{"n_layer": 12, "d_model": 160, "n_head": 2, "n_kv_head": 2, "head_dim": 64, "d_mlp": 640, "vocab_size": 2048, "activation": "squared_relu", "norm": "rmsnorm", "norm_place": "peri", "norm_eps": 1e-07, "positions": "rope", "rope_base": 222000.0, "rope_fraction": 0.5, "qk_norm": true, "attn_scale": 0.176, "bias": "none", "tie_embeddings": true, "parallel_block": false, "extras": ["some layers without positions", "capped logits"], "init": "uniform", "init_std_qkv": 0.0431, "init_std_o": 0.0431, "init_std_up": 0.0431, "init_std_down": 0.0431, "optimizer": "ademamix", "lr": 0.000967, "lr_mult_qkv": 0.4, "beta1": 0.9, "lr_head": 0.0197, "warmup_steps": 358, "schedule": "wsd", "decay_fraction": 1.0, "decay_shape": "linear", "final_lr_fraction": 0.0, "batch_tokens": 32768, "seq_len": 512, "doc_mask": true, "train_tokens": 250400000, "steps": 7642, "dataset": "wikipedia_en"}
Each number is 128 + 32 x the weight over its row's rms, rounded and kept within 0 to 255. Layers, rows and columns count from 0. The size above them is the row's rms in percent of the matrix's.

# layer 5 attention value, 128x160, rms 0.039, rows 0-32, columns 40-79
size [ 97 101 101  86  99  98  96 102  93 100  92 100 100 102  86  91  96 100 101  94  92 101  97  95  89  93 102 104  93  98  95  91 102]
[[109 105 164 118 166 150 143 138 135 189 141 183 143 148  87  92 129 169 139 104 162  98  93 136 110 146 122  87  93  79 161 162 117 196 152 146  93 136 143 145]
 [148 169 148 156 125 114 141  89 124 146 106 181 116 121 110  82 107 127 110  85 125 208 118 154 150 128 131 191 148 157 120 114 116 111 176 134 158 113 147 156]
 [110 115 112 161 124  61 141 147 114  86 155 124  93 137 120 114  82 159 152 118 161  67 105 119 197 108  98 128 128  56 107 145 186 114 178  98 171 124 155 168]
 [172 139 105 120 102 135 170 111  71 142 110 170 193 159 144 114 144 163 129  83  95  56 135 127 162 113 159 127  98 116 125 131 131 152 151 121  92 123 155 136]
 [142 146 167  88 154  90 161 144 163 205 127 102 172 156 115 133  86 119 158 108 143 126 128  76  69 135 121  81 121 180 164 161 150 119 200  91 100 133 134 155]
 [136 119 159 183 171  91  70 108 171 152 171 144 158 148 119  75 165  93 198 105 103 100 150 155 100 140  84 149 111  79  91 114 120 178 176 170  87 124 198 129]
 [113 151 151 150 145 141 100 120  96 132 158 105 152 166 117 106 123 108 103 177 179 119 131  96  33 149 140 166 147 151 158 140 158  81  97  84 107 147 100  81]
 [147  98 128 102 128 121  98 161  95 121  96 130 118 135 210  57 132 138 162 143 144 157 178 117 124 100 123 100 122 171  97 113 165 161  83 144 186 108 171 128]
 [ 86 150  96 141  89  71 109 161  54  95 107 120 107  99 149 145 177 138 107 107 174 132 173  72 173 135 153 149 137 136 136 170 127 125 104 132 105 173 139 120]
 [167  85 152 101 165 103 135 205 179 112 120  71 150 155 119  69 137  85 144 131  81 151 176 123 205 170 100 156 142 123 116 135  99 141 165 171 185 167 185 128]
 [115 148 147 165 150 169 110 154 178 145 132 126 170 126 108  81 127 140  88 146  80 129  98  95 147 117 162 152 140 140 130 101 134 130 125 164 147 171 159 109]
 [136 147 160 169 105 124  88 132 116 106 129 175 144 117 161  60 172 104 128 139 109  95  99  77 153 115 154 148 102 145  83 101 101 176  81 154  58 110 162 129]
 [110 133 105 137 151 124 126  69 165  60 125 101 157 133 189  47 107 142 101 101 134 135 181 152 195 123 147  93 134 129 139 122 108  75  76 135 158 165 157 125]
 [143 155 157 130 102 154 130 120 114  71 126 120  80 151 104  55 169 150 123 148 100 136  82  65 164 116 134 188 130 110 115 125  94  93 171  72  90 171  89 130]
 [181 141  92 113 186 101  70 117 121 118 110 139 154 142 107  71 136 139  97 119  82 166  68 136 153 123 140  98 109 187 186 134  61 161 135 221 149 132  81  98]
 [ 91  69  87 111 104 111 156 110 108 147 106 131 104 140  97 141 101 182 134 160 111 148  75 106  75 107 141  68 153 130 104 147 130 132 172 116  94  94  86  95]
 [ 88 123 135 172 139 125 124 143 120  92  75 147 107 149 167 101 120 135  65 142  93 160 117 115  96 121 172 158 155 122 127 154 137  74 116 131 100 125 120 150]
 [142 138 152  94 159 139  95 153 170 106 117 112 145  90 100 114 177 167 144 121 144  94  52  61 109  86  94 133 127  64 156 121 133 164 138 124 154 131 163 120]
 [139 101 143 127 103 141 130 129 150 154 117 133 166 146 121 133 141 153 109 166 188  89 128 154 105 182 106 114 174 141 108 159 135  97 119 140 156 127 124 120]
 [136 191  90 104  97 135 162 131 116 138 150 110 133 108  84 108 147 184 158 147 168 109 170  91 158 147 129  66 157 143 152  77 137 105 186 189 125 142 119 108]
 [118 102 156 163 106 145 162 121 105  92 161 111  58 118 147 145 146 140 121  68 118  94 108  77 185 123 101 148  98 112 156  98 150 145  91 209 147 167 181  92]
 [ 99 205 149 102 186 142 166  98  76 126 163  80 113 126  81  37 129 110 113 122 118 109 111 128 101 153  83 121 100 105 107 111 140  77  91 134 102 145 168 161]
 [107 172 157 173 107 152 134 130 141 100 133 115  62 134 156 144 181 160  81 140 146 192 141 197 122 176 133 134 144 157 101 143 122 132 131  98 175 163  75 145]
 [127 152 104  92 100 146 105  58 110 105 150 117 108 138  88 129 111 145 131  84 112 113 137 105 151 149 132 108 163 143 146 172 173 127 176 168 112 118 139 108]
 [150 115 109 158 157  88 113 103 146 136 110 118 159 150 149 156  93 160 198 117 104 114 104 115  47  86 133 128 150 108 166 117  77 142 147 146 119 100  81 134]
 [112  75  87 116  90 102 145 146 148 161 122 138 138 143  79  98  87 174 148 170 115 114 135  51 135 104  75 166 129 111 144 133 140 148 133 168 167 174 121 143]
 [156  80 153 105 108 110 184 108 167 164 139 108 117 120 102 112  90 149 126 161 159  73 185 127  80 106 147 108 123 167 153 166 127 157  85  78 154 100 138 127]
 [166  84 111 168 181 115 109 109 139 144 180 105 137 147  78 140 123 162 144  87  89  57 109 119 137 109  78  77  93  83  83 116 168 166 112 173 140  61 208 116]
 [ 78 132 136 156 134 149 146 146 115  59 120 134 101 162 155 192 118 174 156 161 170 118 173 179 150 132  94 112 109 133  93  98 124 122  99 149 160 115 146 130]
 [142 136  91 123  65 107 140 128  95 164 124 108  51 110 141 164 190 152 125  99 102 116  95 144 160 135 113 182 140 119 174 122 105 187 125 140 119  83 138 170]
 [134 179 115 119 166 109 152  74 105  92 128  95 140 146 118 149 190 103 165 117 132 149 180 153  88  97 110 164 122  94  97 117 162  87 121 158  78  83 173  96]
 [117 171  86 117 179 171  69  72 151 173 127 160 124 138  80 196 108 104 177 113  63 136 136 153 113 157 130 156 144 101 226 170 150 188 123 126 144 119 152 172]
 [149  76 149 157 175 145 136 166 176 143 152 181 143 135 117 131 179 134 112  91 181 146  82  58 124  90  95 120 107  60 168 151 100 108 133  97  82 124  87  86]]